{
  "d_mlp": 1024,
  "positions": "rope",
  "tie_embeddings": true,
  "parallel_block": false,
  "init": "normal",
  "init_std_up": 0.0267,
  "init_std_down": 0.0,
  "beta2": 0.99,
  "grad_clip": 2.0,
  "warmup_steps": 200,
  "schedule": "wsd",
  "train_tokens": 966800000,
  "steps": 3689,
  "dataset": "wikipedia_en"
}
Each number is 500 + 25 x the weight over its row's rms, rounded and kept within 0 to 999. Layers, rows and columns count from 0. Numbers have three digits each. The size before them is the row's rms in percent of the matrix's.

# layer 3 MLP gate, 1024x384, rms 0.067, rows 777-848, columns 0-63
100:475483514518531505493511472498476512479512505496479534521508494495552487524473471427467516498492533471516506499505483505444532466436494525513485503481524522500462515512478504538504512572523525
102:535457494492509487515472539434470479506477478533506545494465516542488446486515513525488491511487503503499503482466510491517462487523500495490477519503503456497474469474484512489489524503479490
105:463490503495520512486530470466501549484493525495497477469551522520477533480502498482454462505458510546528500475534481471483510552525503507503491463486534491500503488479532461480525486502456468
105:526516467495479469516494523469479526482534521502526524484470515521478426489523522515504541466494480502507503517516492485519544468464488500490518525467534501498482543455461533511467505462520511
073:512486485511498509463492482526486520506450523491546499506492508536462465513494505461506533524514479511494506519497475471495520470483484488479518543508484487510520518491519528472500473486496524
094:485473503446512488523464471487481516497526485504502544548525487526497514513497517501483481536437486518502435461526513525495498551497497498525508502479504519490483526477480511457464472491518509
101:465485503530475513475507449482524486536497522503488463484526509480495538520519533525527507517496539512514543511502533539495467514501539477486502523452485492518465526509518498520482513522519482
103:541508528509493520469499526504519505498512503506500472502511498482447499483492482472482433494490471497467482498512463478503499528557475520478527538531502503504469486487527496514487471475523471
125:477447542473487501510491521474523487501530501517501478522499543513523507518482493525452480500517497489475525497494489476474472514483532514489520490543509494502509508500498520482495504501500503
112:467515487484489510497496473506486507509487503494486504501500517487498517518486510514513551473488481522474506521483514456480504550506494472525497480496525491505451494513526520511469466508506469
098:522448464519534515554517490501520496472513546488493522498479485481538526505515471515532521507442500470474478504509500508491533470525533500499501507483490507513500468504472468513527522492506487
093:484503553508490516527527520522515439501491528513531460472524458519503515519489524456511494507497492498500456448481519480473495531498507450498433474458474489498502522550495493471499497470491456
098:525485522481461481515483485441466463497477550528491491494486526515524588523485524530492514532477526511478460524491486480500486487489462542484470532506491483509465477485503503493524515499481459
099:503547537545500484512497480489474501515482513516474513493454446497458521492481508534484491483471457482532498527500512545488504465523528485495493484487541534503461482511484547530514498560531500
100:513493517551500478509459514499495510500494507511503488489497504520472496490450488472478495514487499466488524532535483471456495469482520464509555519512471455495514489479479524537499494525532516
098:505495505508495471501485482493499499437478457507522499509464556471500482491465507506489489535497498492525495465491516480503544542545473513531565487497484476505512497465492517547492507496489522
110:447491478466515502499510454527498485516542544506467495519480499532541489470486494495514521432497504472485481459468504524478526512491497523496524533476486514489555490488502524473496497533468530
110:517498532495534544500514490512497494499460448562533483490486497501449481495538501498484566470515482494488537491497464488525514512520480494494515510493509510505494427457538500499488550514524475
108:491469487512509512512519490483470478526432501509468501555497497495494493478486483517461525492498517501444538519493538522509512521489425468484472476518484494478488514502506505468493522539521486
106:473504515459500476483449462480515488487428506455475518504500482500435472451455530498519468484464512535479531490489478478498498524513463488510496490478482535521490505466500467491554502480508523
096:531502494489520532524502502497514497453499483474504494447462456504475490499489481505474493477531515467521470510452499478547538493491459482467496499509479523464519506509500560506519538489484515
102:506432465451509475521509489526491493479544510491485548506507521548534545494485500539466480533482487500568503495526523469471508552462510497479515480503474522504469524498522534495497507499499482
103:509467489504476552494504497472510529541534527490483519500504478474500497522553479477494551496527502470493510529517496515503456495519526517486519509512494532500516485475515501545521439537488533
099:515501512481497496491530470519507493499460547498512470516463515547498504479531536476495498525515458501530512518489472538505516489531521572502498503483521535476526549539482492528498504460484546
096:526477511496492454492494549479462505530532510492497496459499480570524488477530510482476492517486485547522523471510493535505464504495500472538540516490436479453517532475455521514499492482525480
104:536511493505500502488471490500476518504496517449489502524465484512496490526490497496505502488527531477500454536451471535503462489477514468519495514477460466571468495482448504528520476483552538
106:512515535491493523547475492522518486468519497528529489501488538485436499487484500486528452477457497530489488530485483501473512524503529503490479505518520498528496477485508484472507526468504515
105:511526507473484539461482506494478525536480490505483537523473518502509504530540519501486462509494514473503477472502499488449538462497488531459481490498466436473476482475480518483460463493505483
112:521551525508501493480504516521503536429517492507488485501528525492515547482484508531546535533511484478496485476454509504530532504543481467515498520507512464524462503462510481467436488491491524
103:490513482507484524473487505512498504506487513536498460485463503435507480475479480458464490484461480530499495484535462511477489481499523505500561502491499510543469514487494504494518512499539491
102:517451477528542507494474522516525523499464526460514519523503533490520482494539501530525536489474493490554504521503487477529481491486500486493520505499487534449479482469471490492525541491510477
104:543514515470455480498531489487489555531513470470452526481519509541484531516469495462493528524482525485485525540498519526483483500467499499513497490460503477482538510490466486518510484483491578
109:550470513473558502502503496533513514513504447489488525551484540523502521515509489496527473531502473528465477482527489504481521521455505466488497562515502495482490479511487503524487522548492523
095:502508495501475493520501506482478484491536485488544535528524492495470489487489492483464459550481495529514533526539493536540487529465521459486476515517492471494512518463466525474471535513517535
102:492493484496461455488518508511525505470524495536541495511503523471461487495511538510495487448465539533489475491501552484497515503512474493536516535488502491492507504520531453448475537477520556
088:489503501539501451481529495525504498497475510476452537481523517501489497498468531500469493510473498469534489495494497464460498497507539473484492524508525506535555512477472509451475508524510504
106:553533517489528509482489448517518470488457540487528483505483497472503471504515475473434516461443485535553514451548488468497489499550506476504513508497469552478516489502496541495548482501541515
096:512482488524524506473499526533509499516493503533481464525539479468467501479530484492463457484504456542498523487490491501489532534504466471520526470486502464493528466530551483466496506491485508
108:503495519461506470476483504528514540478497468517505517484516493526489481500523532536506488482485520492533495534489522479475481470458492514493488547530565479501523495487524525506479531497494530
102:454508525498497486526538491480478461504526502504565535513491482480550543461506490459503512475477542448546477459470527538505497563498473498487545521514484471541487483516497522470491493499532530
099:480547509492549508466500485509559512503530473474486512518531501469473470457496449534484523503495506501516500513484540478476532515492494528516493466495555499471508523540518487507519456531522562
098:494486529502488526552492536514497494510495479550508491445474520448487481507500500493522487487457495495457529485509479514486524467500517484508541519474557475500503453506499533498499511514480497
100:488526499523489512453483520505523515518515519467472526501511503503511531474497507535472460487490455486514536499520489483504530469492517510524499514460519493532500485492469494534518507508506503
110:480559531497493472479489537472533464534520496499503554517509513474511505524547515518524498501514471448470488483502488498479466470523500456485553513538471496498507571471471483480494443513466493
101:499506508548507506540521511485496475524464498515493538510473468508460488504531535504489489505495502441495507526505517530500459504479533494444450473500475444501495531486548494530520503485473477
091:459531490511510484491476490521477510516510498525512495508475521487514467567521503471522515520524543486471496544439489571517511504466527499469499509491500496484575485520515556541467539493499554
082:499527508470470543509467485490517480512428515507453500503499516481517516429558512504518485519452538477496497494493526572509536487441493493520529541497485500513491503497493502536453488487544491
107:539512490529486498474498493494510497509480500519500554507482521499489479533468511485468517509491484453534481547522484482546509505487496532512464539542497498499516469464517520491509469498495522
101:502496487507548508458482504491505530480500501448485518541515519522512495507502529491494508535484482478493470500495471517458484504509532517493541502502534529506464560503469473519497503501474482
099:496505537513472491473446516553508497523489539471531526484474505485481467466451496486506514506489482500506549487516476496503503505519527506506512508533481468488495508514514543484513466484486535
107:491532484530473502498550491507508500512505526509493484513498530515491499507480437493467515499527570477532481461499531462518477488463499498533476468546556527557514529489498472478522452479476495
078:579501504524482486511513515487507507553492520479510548502466532485507496525510548523524508482466480530547468490516525465465487496509506519478508475486459483482453505480454472481510514538480518
081:484490491498501501509527515499463506526490501518469516490510499473522462510510524494531479518480527507489446485465490490493526521477536507474492548512480521494499534502448511488489519485501478
107:524461457504547482475524514456538462479500520507494502491468525468469492498487494488489480481551541470455501480541486495499485506495464527550480497525523491497501486494549469486459483496491496
100:492501541514494483449532529481523489504529502489483474501457490528479510537520474475496494511492492496490513504508513523527514465516519478510528511494485541502496527494508511528531476477482499
100:501526465445529521470520527532459516514483488521481513502501481506482502492544537509489444444502563510499512491472507510485474493539503462489475497522498491508495538483513523516479480506484520
101:451519495494511506473495475533489532459525532488482475512503511541541536579486549510517492514477497517500484479452535460495494547467534481460504493458560473456503548468507485500464465517506539
103:519513512476525486480494471452495502476465498524431532480512567478482482482495478480496508481470498525479502502484533483495473486509502524500495483530555503576493514480470559532516512490501486
090:516472495559460520446488492537519445507493510492526504499550515489483467481533472510507512520463497498531480497479491458489478509455491475486527471485479502468496528488511499448528483529505518
106:472514492473457468504519487521550449521497483496528542494496496464524461485499487474550510497516480475481459553547542476511505495520522551519509494521515533517466518469494477520494489482515493
088:478535508477475486495497477505480505493495503469456507488441550507481494510491512556483518526493521525516510464505491558490491452528499469538506501485528479510436492504497459480499509519476470
098:531507539488477475461452535524468499480536497466479523501537482527514474492496486482511512526459538456481489436525511498497480528470520474473468497480457507489491491527502482457481489522529501
109:521489530514532498476489487519476472475556528506473501509513491492481464489505504521511460482490489504484541533477539528459543478503503531514567436535492524548484472531500534496456503512482456
083:497519556478470493500471498457478467499550514489480475480496475499468508481449509514513520489502521502487510480474516535535527467490507480505512464482453486491507514509498484523492491523497497
100:499539507471491496520503543516488481509503517527532464536512462508501511513483527501474503483498487475471512498470488510466521499472491523526506484445500484495445507526479556496477500502496526
094:487478467526469484537501474521500512481491533502525521475523472523481526484526484465495487524476513482495495518520507479464490504468486549503539569505507486495528511528540473484467485525520494
100:462508498466530525473493484508523519431522492504452519561509517505508488476541474498481509462521497524511518524530543515530512474476478501533551506486525529493520506487486485517502528432526493
110:488496473499489501491506558456493458496520513469519541520484499515467495462490468493542503469490535498468491510482527520527480498514506534492569531519544496518512513528574530517509505472466510
088:517479482485532518480516502487497520494520488496507481535433527518500500504473481461468545466450459485514504486501495503509488486578494500512499519514532473470525504531534497476508540484500486
106:471518479466462473494482498522457487511499508477504484498505500490513501549489468512523508503521548477504516558472487462492541488535471485508516504468496505507519494514484478478472457517514478
104:486495495493518495538537551509515497505480522492485520522530486532531500478541478520529469516491529486467529482524499505548521502467516501480407485466410514527439491482468447501496538543539480
095:524498498509508518537547533497522480477498550466511475490493468526510471515557556527499442504519512467529481509521512538463488427502527452496483492468532527467534512535497519520520487527524486
# layer 3 MLP up, 1024x384, rms 0.0693, rows 777-847, columns 0-63
101:501473484517481476478490493501508507563460478497488511572510503482509514465512474471455456481514497518510521490484539467466518485472502509502472521479524445514487437563461496492491511497484461
099:481514513499480532488515487547472536518528534519466470530515477480519516506503529481475482493480507509541489526500465486504542546461537483493506480500486457465495477497530525539533523530495510
107:511533538507452539491527488500507461509497458506478514489511456499473509490493483465469474488503504469513508513505504458478528515520521489468470486445521503555540461478491526515465527501521489
100:493481502503494483522506492471519521471533503509549528482495542447534462469504531532494534460498520501479500489495493506513514496464494509470497512496480501521489514473487503515433484463523542
087:466534482513511512520458503495501434516504505504493508520519509482492494537494519511495487558508485476497475499475516516493507497506498454479462487483490492504507530485456496459470522496474483
094:521494478497532518498541524494510472491492466485468483563571486485553520481482457487470496508480485454524484521530483532528499505514468497495474489481465479481548522477554500476505544485561478
099:483485462509444533474494469495519512484487473472505497483555507455521545508495519549502521526502501499559484468522503533513458525509537495498508512482494468519464497515516481506485503495500539
103:541544511467523527497452495472461526490526519535535477496507516501499494552495519483513470493495473464480498512529477451494493510469504472495526514547534515500487517486506500485472500485489480
131:523540431514508484456515498482492511507505503503495517508505482478489492508473486511505543522497507520509492480490514529488511505500470513516473518491480506479517494480516477505483518514517524
103:486508549538493496560538519511463495522527477494530496528530511506495481490489501522497497487534466478515487560548495504510461510524463480511491462488490501482470488515522463495461503546488502
095:547434469510508485464532514494506499483472540502483483480524492489535490497490486498512516509438446486482514521506492491518503494544518508457454488446530496494504476498487526502506513518498515
097:531494499490470526480526481515534474537466452506521531457522524510514486498571497495513547516509495513491506502471465474494482543490481514520490484517508479523481473524578496534500503504491531
099:501488507521506491554498474510485487541461503546507511525492501511513515559503491489482503480444495472454497479543524486543534492508491524530493511505498509563498478510507549454506542455463484
100:475436492461503558442491538471531507514506511510438473479462472464537478473563495488518491505473494514448529513487474479529496492527552492482523481502474502502493550487506481522496486516519506
109:502504473506508500511435477502497484515530522497525481524490477529507442489447450517463466516502496495510540483500490476503515495508516485507540492471546482485513521467477502534499495500502516
104:435485532505515534516517475512517472478547490516481509486501472443500470521496481516524509519499471469479494497479510519482487535523482479502496527457492570516492482480523511533531512527506524
103:502502515501498481476507475488536515506525501529491505521511488478493515505510538525448500463503488431535459472526472486477492442500462458501468476543517460467555515543507517514492501520531549
115:489496515505519458493526485516500528491488474506475486520434494494492515512526439468470510486502494508499525544524488479460501464484490502532479533473486493475521516519494492495527489533467508
106:540527495483533501525525512507499486498494529573576501509460484528475479540516527488506529487473451472496537503499461521492481510517510547538500483518495512511446492534511491531542532517488510
107:524531564508527540523469540520518479536522533487529517489521457498520501568509523544529506516511524475514490472533486509501543467464483485519497538523499510474463516507512503471522463511535476
099:480472496492532485478485515520548480458498521482510483474498460511512491501511463495458539509510531536519503495535505471516513520473495545525522473502526468492548490510538473538525483536473476
100:525523548470527522506536457515505536497523527498502467485467503488453500508513484509518518480483461504510473488472492477522500526517503538530446472486511526468546504479510466461472452494486523
104:480444476532510472484528520485525466507497497522514494497470510521517545506497478477494483478478504492528521483498511497464520530554521457553500428463512465528543529488461489473431496521539519
100:505478504536478475544504522509546523508504507470440466492492475552441510517483508506477476527507457468511547522531482500477516483533482440484500440500504481479472540520479535531468493499528505
093:448515506495520462506563542443500516539481500429502479489485479510506555489522508520523504500467510510521504556503529496506533486490482473496513509484475481485482507517466515500470508483497476
101:495480458490520512498480520498494506520492518497510506519531498485535457512476525476494536479511489525445470469494474507489497535511511528463501501556518504507474494453522487536489525532512499
104:462465503518513487527512531545540523517542525502516486508492573495492478490510490464479478510532495539479530535489533467482499556476512454528491499499536517480483462487488485494490497516491483
104:470533469535558473524507470510466503477489492492515504509503508506503473482515482515479497514467489517486478531478486516492515546477467505475531484506552541478496532504455493516514526477476516
109:515476466530549515495502506547516477535525515473468529529506484509456474514487499540493552488505517512502447532535511496475451479469489496506486499493538515505462529540490496464500506532510511
101:561481507481488501571464486494466497492479540524506472490486472509513474461501450473482505518507518558510515520499481473560511458503539510501471530436473507484499518484504470498456538477472499
103:529480522518499458468494506500476525485469490493488499525496475498481506496501505486526497492546494476508539461475492510473497530501518491545517486485508494514473453507481503493519465497482486
102:467502535508518459524537496533480484448565499492505545533511500511495492520520530489488471510497488442525483492494467507480500531518510546481531533500520575498487496548506520495483515479505485
107:489542461530528484501470523455540486481455491504477534507515485522487487471489509530490502505505487488506534497484470527545461503526479499466473500439522522520526470505491498468489499501467499
094:500431521489512475482546470553534524491456523462482509504468471496485543480524479527525505495452491501519494522511507495447509487503526502518530513510484514505494484515500510563525477508499445
105:493478501487508482541499467535490531537523504495515505524495456483504477499502505511444483469494478547485467497527533494481538505519532510469507488528460469439527529482496478488503543478485481
099:505477488505450481464547513492496502499483518518475490471497511517483498468510497481525501510470479512478486510507466502509492491498508490501475508558507491506520566514502509500522498525472549
099:497471493530487463482552529521474522491477524439484464465464474515488507484487529494450516519437519532506460505515491458464492522503506527545482474512514514538548528533529473488519526496514474
100:535486464500484492473495485529485509467512468494527486462478476506510470499510486509498459479505505494472534484483502477508518493489493507449485520557482463520513477467530539465550473505491460
104:536548525566511555490510509490549488526548484484499476506512518491528529499520451459446468484497472502501514507514482476542535472523499521488513497496522523532467475510461500505506511470503479
109:526517467508482455519516505507544488466510506517497514475520506538538496509488503476482524462499530568527501502451461500506459495528510513475514508510460492523544495497480465489554517430449480
099:505517483499511487490506441485491499470491504477514479529497486477517522484478491509505484477524525516452507517491517501495543476478497531488499523519501500504504487479497472491467490489538498
097:482442459481480488520506507495479494461466511514541523533493483526468474526489479498467513508486504491463523508489544523508518466553502525526523497516509515520501454519451485505528514492466525
099:535519452491480506536516467467499522514487507510535525555443561479480532498504520477504504493497508531444533484509494524476554465523530446472501493504474507495515517489522501479499528482531464
102:490512470471521497510486534525476505524484482544559521475496494464472501465501420499500439491474519514531477488485516491543522550545480510495513539522516516486489487478514520509504477451526524
101:491498484495503525494475446541518486498530492496490481490453494491503481504504541468488489509520473514488489486525457493486479493465517515512490495506513448498495495540520492472525477498517507
091:516492485497450508455485484479490498510533502478482445503492473489486517516499462464531467503550510511489499476513432519488545510507483552502519477486458529524461505463499484527520516502500474
086:509486530418483517544495514523488498409533441491488472492518521532568456524540496542519536505515522506529520529536510490476448525497522530483511495464509532506528518498531529466496515488488515
106:465483496502493436482491523486521486475486504478558429531475521470524509465456452496538517508470513528456471512513509542515513485530478490466520479508524494479472466460490523488485521504502493
097:481474514512477484534490478470502485488489483495559505488512504500507510542477492505502496452534468507481528550508539515497474507465498518534463484511497513473500514506509510488527529501499500
100:568530472495519474489515467465503511502503451494468567542536529516497453525483520519481484490527540485494497457437509523479487474479503542504500502511487537495474501473496500539496489517470442
102:440473527525519500507515520476474484495482485508514504476503527498519517468502516503496467486495524497501500473507496534468489503517531508435511496473515466505483541510485454478466519511437471
080:552515479505446454487477502500469496528503518487488497487509507472515481485500578494489468486488453482535502477516524476453501488529526521517473505476488505476496500518465531488507482545496491
084:498542480479476468526511538512502499455475516474469497478495528524498487464463512454485524507538543481491456459505496523559529521485524517510523523473474515484535485528511490497503499468525542
103:450485490494512474457482507485505526570518496449476506469491499541531500457523526494455518456527497519480480494513512509459527512483478520501476543527522513526490461534546490509534486508440490
101:470501447531513532538480487407515509516508522525504512514500483502534505525499506492494476504466512490540529477519510462482502512494517520490471514534506506486486468477513492475460552494560515
096:502514512475516501464500504540488532513438528498487444482495541536486498521495495474549466488502526483526505487519482518485538496520510456530516500517495523498515521503516533545521547520464531
102:502512522465476493523504497492504476545489512510490494482514518516502480493537519491500486482472502502490527527496424459511483531509476523542470453487468488510503487541540560470501459552471482
100:529510494471528497484493494530446499466503504493504508529492509502455469493482503490483468520518481463487514473530465481505485465506497503536523486503522515538479470464523506503482540492514528
089:450485534530533506536466509508538494547498452503483509479491491500556481511447506520526502497471458468504472448511489526464531478524500541518451482501497461533551501468511506535548481495516531
112:536476499497485498487497515492466488509492487476505481452493505452474499550569508503482474525492468511538506549493484526503511465465473469466493517474482477538531499514461462456509484490491528
088:468518474494502519539523515566543505499508511472545476462501500501536509492487484510525476485461463468476502499470530503483487530513468507456519513457477541493476509488524560529497487526526504
098:461503511516504481474536499541528486492493495459493525519541503547504496485507471546485479462470538496528498512508484508504480561502497514488503429476491530525482507539505507505469529571507511
106:473500520519502462472470495470472533479489536504517454517469482494492492520516508544495491548486523454537518512503481507498468480546527512518514480492498485533486493504502494528505475518470467
086:519484538501503505506508470511506564510521522493483504485505489507526542558550472526463528485519463515537523517526531464525502504500493473463478524476453525483492477532528478514489477527501466
103:539532475499483503483505480485502530507507484522484522504521523544481507495540497471469483514536469516474508508532456480496518490479526508508476475520519556502488519506467483534479542470532526
089:468531545504484488518509558521533520494499444488456517521506473500463517494498498502490507519499500492535512523491478512479468493492515485489515533520498520553503515499487547531501514490478515
103:509481447504418523496480489518480463498533484508493502503506502516514522508476542541451537506487465520458503527502499503481462532507487535503495482478472482471484482548480474466451446512524511
114:533482555486513545534477513493506531460469491541452488519498551507449494518499501504473459539565482544503480479501481490455492469458508503534515468473457460451499505500493466495525492494534496
087:526528466488494497468520480515500482470506480512506521494509464493501506520484509487479489519465520509464529528488528522493495529506502515500517526481487558479483493514496545508473523484541474
100:483494508479496518492494519536515524479489511492460457495491520489514525481463533524479547532470465502502484458477525543503513475482545515535452520471510458481480468472519567522472512546498519
106:500495526493500541506493525476516515467523527492497556532505510466479517529541496488473491548499471518499486500510488498515528518524524517499498459538507498468501500457488517506495510505513506
# layer 3 MLP down (transposed), 1024x384, rms 0.0991, rows 777-847, columns 0-63
099:498529496457501501501498498541512509477524530461530479495484544527444503493513516569501506543456536487494514521506458532536493522516503503491509455493473483503497503493558476490509531484503489
104:508534472464527503515522547484472478478476523502474506520487514506486473524499508470502501491508504508508551483494482484499512511462528526519502507472493465488517485531485452498499477546498499
107:520504504522474515509507553527510514477502497502524485488504506505493491480490523511466481497499509495496539517530504456482515497545502516538523472478514481507548496497531503512493494540505470
098:485485516461542512477492528535507477535465505479485485499500470515521562556512505509492470499465486486515488526503515521485477482498504524543435502529494480504498490524468477465555525531511486
086:498470510546489517477509523534500486482496483513480515473520453503469525514510543467497524491534491503491538540517486501461488474509470514483540515495496513499527504505548546516531461508515518
099:531487471501542461479494482508499521475494515484541518470534500482507516477490514493456472458496506504512516500521519527493513465485502504493499495521537527511467495495453512495485490483485498
100:535483520474517516525512546521504488477497531508482503520470537514494494503538458507461496466521478486477488539465525511516498473481467491480517506469522523480546488512438496506522504532514494
105:533517478469487527481496473464532471524483493560495448511496501502466506489486489492510548463537481505474507455494506570472486463482531520521457498517486502508505534486506491514521483534527530
069:493525471509518481462535470493507503453516481495470537503517525466487484521491499512471487508534448482485450487496496498506478527503524515536491458531489502505526516503487503513489524504509489
112:483493503476490495513519493509571453477484501489530459478450482531462501530476518477531483507517463474524520410458524484492526545487566537520506468512473513505476528474447541492544468469500516
100:455537542469482520517462489485507499524489500486542480504492494500486506555504540502479475482534490492495493462523486491514464506487463499492513499539497489523490500503481496513459516538520515
098:523456499505514498479499479540471508516471532551514489494461477494517510523488511527498469503469471483484478494463485485505494496512520465543505534500505512497547502492500511510511514499528490
099:503502491422493499471513474507471480476533488450460488494510449492538454521467476504492479508478445505478507510421466494481502496473513499529503479492515495479545476462506524485510505551563464
096:495554510513510441542480487509489500515473496487521497535509510536472499499477499540527516514504486490563495488491512538505461501509499500513492507517527503525473486487478561492497518504485509
097:480457527547494508488469523503476532525466582456500512513513510537542491516493505498477537513548538509476486511545503523474520491500497498489546529545506482525490538511517540510518490535528511
106:468486488537470474542464505501489518469475521466504516525503501496504504545471458486498477526524516517481529495473581483518514499498513490505516541482505473491492535476505516470513491533539482
111:524488509481478472475514531542495506530487475491496502456461470476537541511515490461516458475484505464485497518528530505499435455517515557535517516457522486452498513494496495537518496506478446
107:545478522475502458508527527475517453461525506489476493554514507491465525524451505476446453527492474501499481527510529496475498501565489540490500519501485458534497535556483556507498501489502502
103:465486471493510511492529464503510490499438499528496481519449524498497488468490500503494540470509551491492521514504490491474481482498472494468519496479500507500502533476469508481524466466463494
105:537469502495462475524520480541545463484461516487518541530482487487502523509494519542489526493560494478508464470486515455486475497500493509483514501504514486509525485508488512533493526462544519
098:502535518491528484507495475481471515543507510500501483510479517513466490508495523452512524529475452464522503513497519452492477457554566474496509532516498491525481525514529520484528543519542566
104:445532460486537504508493510539521501521471517545524525501520480492526508520505477508537452470470494520518527487510538502498462491509499469518516492491519512525502514512528483505465502468518502
102:459498517463457533497462510499470511495516528510491499496456471490511497478544510490487521507479460495496506540505480525507513513500511562508518514502476487459456506451495514512516521539493455
101:506505526449501517480543478474475499486458502504518473467521501498483505494523460475520504509498536530470529485532542505537526512533504517540494570509497474461494508551483515416493517506496477
100:507536499500494487480486485482500514459493497531523516510495536490508470512500511537504518519512483461512488494496488466511496511483539515492509517491542500484508512515480509549538483479516490
097:507456496515479508507478489529505494469490515518539488491460470505491521513516537469521543512515458467520519521480500500477487480530530512536492482495538488501504475511494481468496485507550524
104:536526510444522483494492519508456479490531469474528509475535519510483548525537508522535505476506505478511485472465500497513544498533500516465497483559469554497557466499457555505547527540506555
101:493486497479492530485455513535526519506497473487497542463491510484481513500533525519493501511514473502480459463508513490495490488493502478530502559477525480476469447483465541538483500506483502
109:497533527470480461477480471477466527530497543498497464445498496521511549544487554499485501520527484516508553497491489514511521533490486491535464499467514527472543438511501517459494533509488535
099:488499530564494511548526505474505482515507472476460500506500532518492501521511537521556487504471507511494492467464542503511450496528546487494464464511499477489509463507554525437493485502486517
099:489511459482510522531485478517452466512476512522483479487472488530497501513466544515455451477480438524490482541518552493506473483494504464497499497510498489516487552457544545495468526472510517
105:486540477534473507475521487462508507518474486501490508503512517479492508501495497537445549500507490488511529484560500506540540517482510470524454474500449492508494497459527457526543528502476504
104:507463499530513535498521505498516501456522526513519511481482482456506500539514527493530499530497540456488519486559478521434478518518544506506531491520468510502455494511473496521511480498528524
097:515520499523444504509495551469514517479559483502515527500531560507496456505427508444465478508532476496445528500484495543546521491503522483448452509503494504479526492489484494488450515497507541
102:531488506506455470482478514526514508450507458530523495490474493492515506451518489545555517516550538486513471496517513541457461534480526494506477470490560504532474471515508449499485505496543466
084:539503506510539494527494484486486445488487498489498521510527483509502496525510497484493493508533514484489509512494523486510515544498489515491514482477484487533482454522526425525483519498534500
102:491529531486509497474430505501508478539519485500477547526473454524536554488480499490532521490544430456514463497509471482516485479470488487478503480457504509488516499479501467521427482497481532
099:467448529505531481515433496509499500520489548502511498505536478489495533486525515489487492528497486540506526497544498527462484529466494530524512465536517509467537529493474472486506527488498494
107:541503501492507520452526502445512564448470498452530475508505511528473520540528494513494493515509510479505490484488466517560481465488513514489480512490559513490540492470519477461484470503493578
104:505513475496509506479522482521450533496484447504512464503535583530456510513459562543506481569492504502498503480517482514498491494510505462499489495486530525535512488475504488526534478477501489
102:492527463502494492492527550475485493537520527493528497487505537511532527483512507521465520504437485470491519491504474532476499516531498502497482506547515474521500500529500545503504523455508515
084:513530546542496546477535520521483519520550536457495503468527520487517504503530542499512491529539524537519486480479449517505484521487484490488490495487475469507492519464510476519495444487485497
099:475490487507488490501486494484481500504511509471499494498503442527442487490516504487467494467478504517522509513512495500463466493520492540559489542503487558525467490533499516454507485540530514
102:483515471508526475517532481450504534511511482516470540479469517461526497524478514459491483516501483482502504528548475510487490491535495469510502528547454535481550489514441521543496485478470510
098:511514499471499507507538540454488467528446489484481527521489515496501498489512445533498517507490523461481507522510539533495458523508499483491481481474484533484488504466493498518477537512473473
097:469500489513509445517503505530513487483526470554481515491474494485504480521478481513506514493519518503490480480509582517524543537469536463490473523528523480506539519525517546480447447470431556
090:519501544582519466495496514480473491512478536487540510447476484469446511475519522506519513542530498488489512441510483507532553477478484499506464513491489510537523502475533480477455482536519473
103:509517507488496524492463441527510547526456424515485571485558550483497500549507511483480539521503501501540533579465498497512497454497512516456475532520518504496444497488503524515531482491465469
109:495469491532466496504515467513503504472493533460488518494500541465527502491556514494509475491468527458505511475541513526426498493494494480460442491521502484507476458504480535497483554504426514
098:474480543516479521518497491500531497540544500492522464454492471538481507506503504469523484493490455505529488510512500496489502506488519497498469497464523451522510516498504477472507453527541495
097:545532491512454528518516495496530518513483516517509507519491488496529489493487475490476537526508528486470531518501513496527493479505494481516502513525528540516506527508465510512498487503519523
064:505524494512520522501511497474499460475510490509491442524490487513461469498492511492504521514535487484513497506444490499491479533510517493492482535512504482518501475472513454486518509522508452
079:492504492507484477513505515470492511527459484492490508458473460507512500510509476521513442509496519509517502534465526524492523506550503497510505527487535519501486495503495495492479497497449510
104:466511538502494522519488501504486512491505458539525492499485490484503498486505498500520490542520482425507530521505505506523501515475485515506491462455522482496513501507513518478519507501520582
102:520514522478509485491511481530502486527522489476520485479507542534445470482480520468490555483502504505485485499509504558480463532488519479522515457528463477518498459485494509497530464490458503
084:481448485493479492486500531517488513480533459474535487496532478434518508500547501495499512491515448508487486464439518499516465518485490498493480502553529466526485518476497493498473493490523486
104:479454482548522501525469528473485470540533475530533533531526463437517479489490492513480501546510490506510487525449541510494542484502531505514529491535481470508519497507495503523494501502487505
103:491524496558498480483535540467474481495441503472547454483505479477480495540532476554503510499543474502484563535467511506485522526517527468474467508525472472494493505489498469480526508471537468
098:530505496472447489478508491523483490493489496487469492499503509476472516475545483505511480486482510485523435526508492501495467517521480481512501484530466502501496511512520471477477577516471509
108:528521513481476492513507497507492493488483462497497476518505484478466465541499514497528490545490469497488491488520496559473496498517516547475499486492497499524531504492489500516514490465504485
090:492478556488491461496474505509523503502480475492489528472488511503464546494487511474479510485521528534441457522487507496517514516487485487504479514474523462506452497477483488466475513546510473
100:510518485475465534499523541483469518462507500515539484502494499499482541488497543515487535500516460500445539491482473479526519489485498483518440507502500435498508490468508469487482499477470519
109:531487508506514498514534507507491486569474493532498491502468459493502521485473484504515469530559511489457485531488486514472475554497513485483495474500449507462477502518499535507502470482494477
083:496530497515467509509484510472517463507479459499527494531449497499462481500505540462485506514495503510491453482513493506518485518471511552495478482560497476526512534482469478486477492512485510
103:492476474499480521501497489518508543475480507514484485530547513503475482492513528511490529532479513510549500561466532461507504468516548485535495499496509473502481485511515477504508474494545503
089:457496485485521525484510497492480514441501541506517503501462504518482493499479509466483481522469481502513495491476468519514534502491467510511490479468516483485501484508449481511486527495485507
095:492493514499515519518513488487528536482445519461512497480479496471535537478487516484503482470461531483494511457468492525488518527500507511510529499503491511485516485483516521481505536503500483
110:472566465450478433507534474506482503500523495488508502462467514484463456512518512474496527490513503515538499514519478520489516508505507508516504502498500477494519492497462505542519500519517518
093:501465537468484507513509488502500532528499477495488474518495527516507508437504470518496509482490493462478529483542473543504505477539464481473488448493494505486508502499476494465477513542512515
105:519474489495493534471495469505478457500513466510499493530501469472524486526524538473486485490525502522495540520488460475466487469519500515496525519471544476455454515469499458460512498508502503
109:517472486494501504491472529536484494503496489521542504531516497490517518525489521495507530497515499457558476511494476469483584443491494512485503539528529475471514505521516497521493510539494507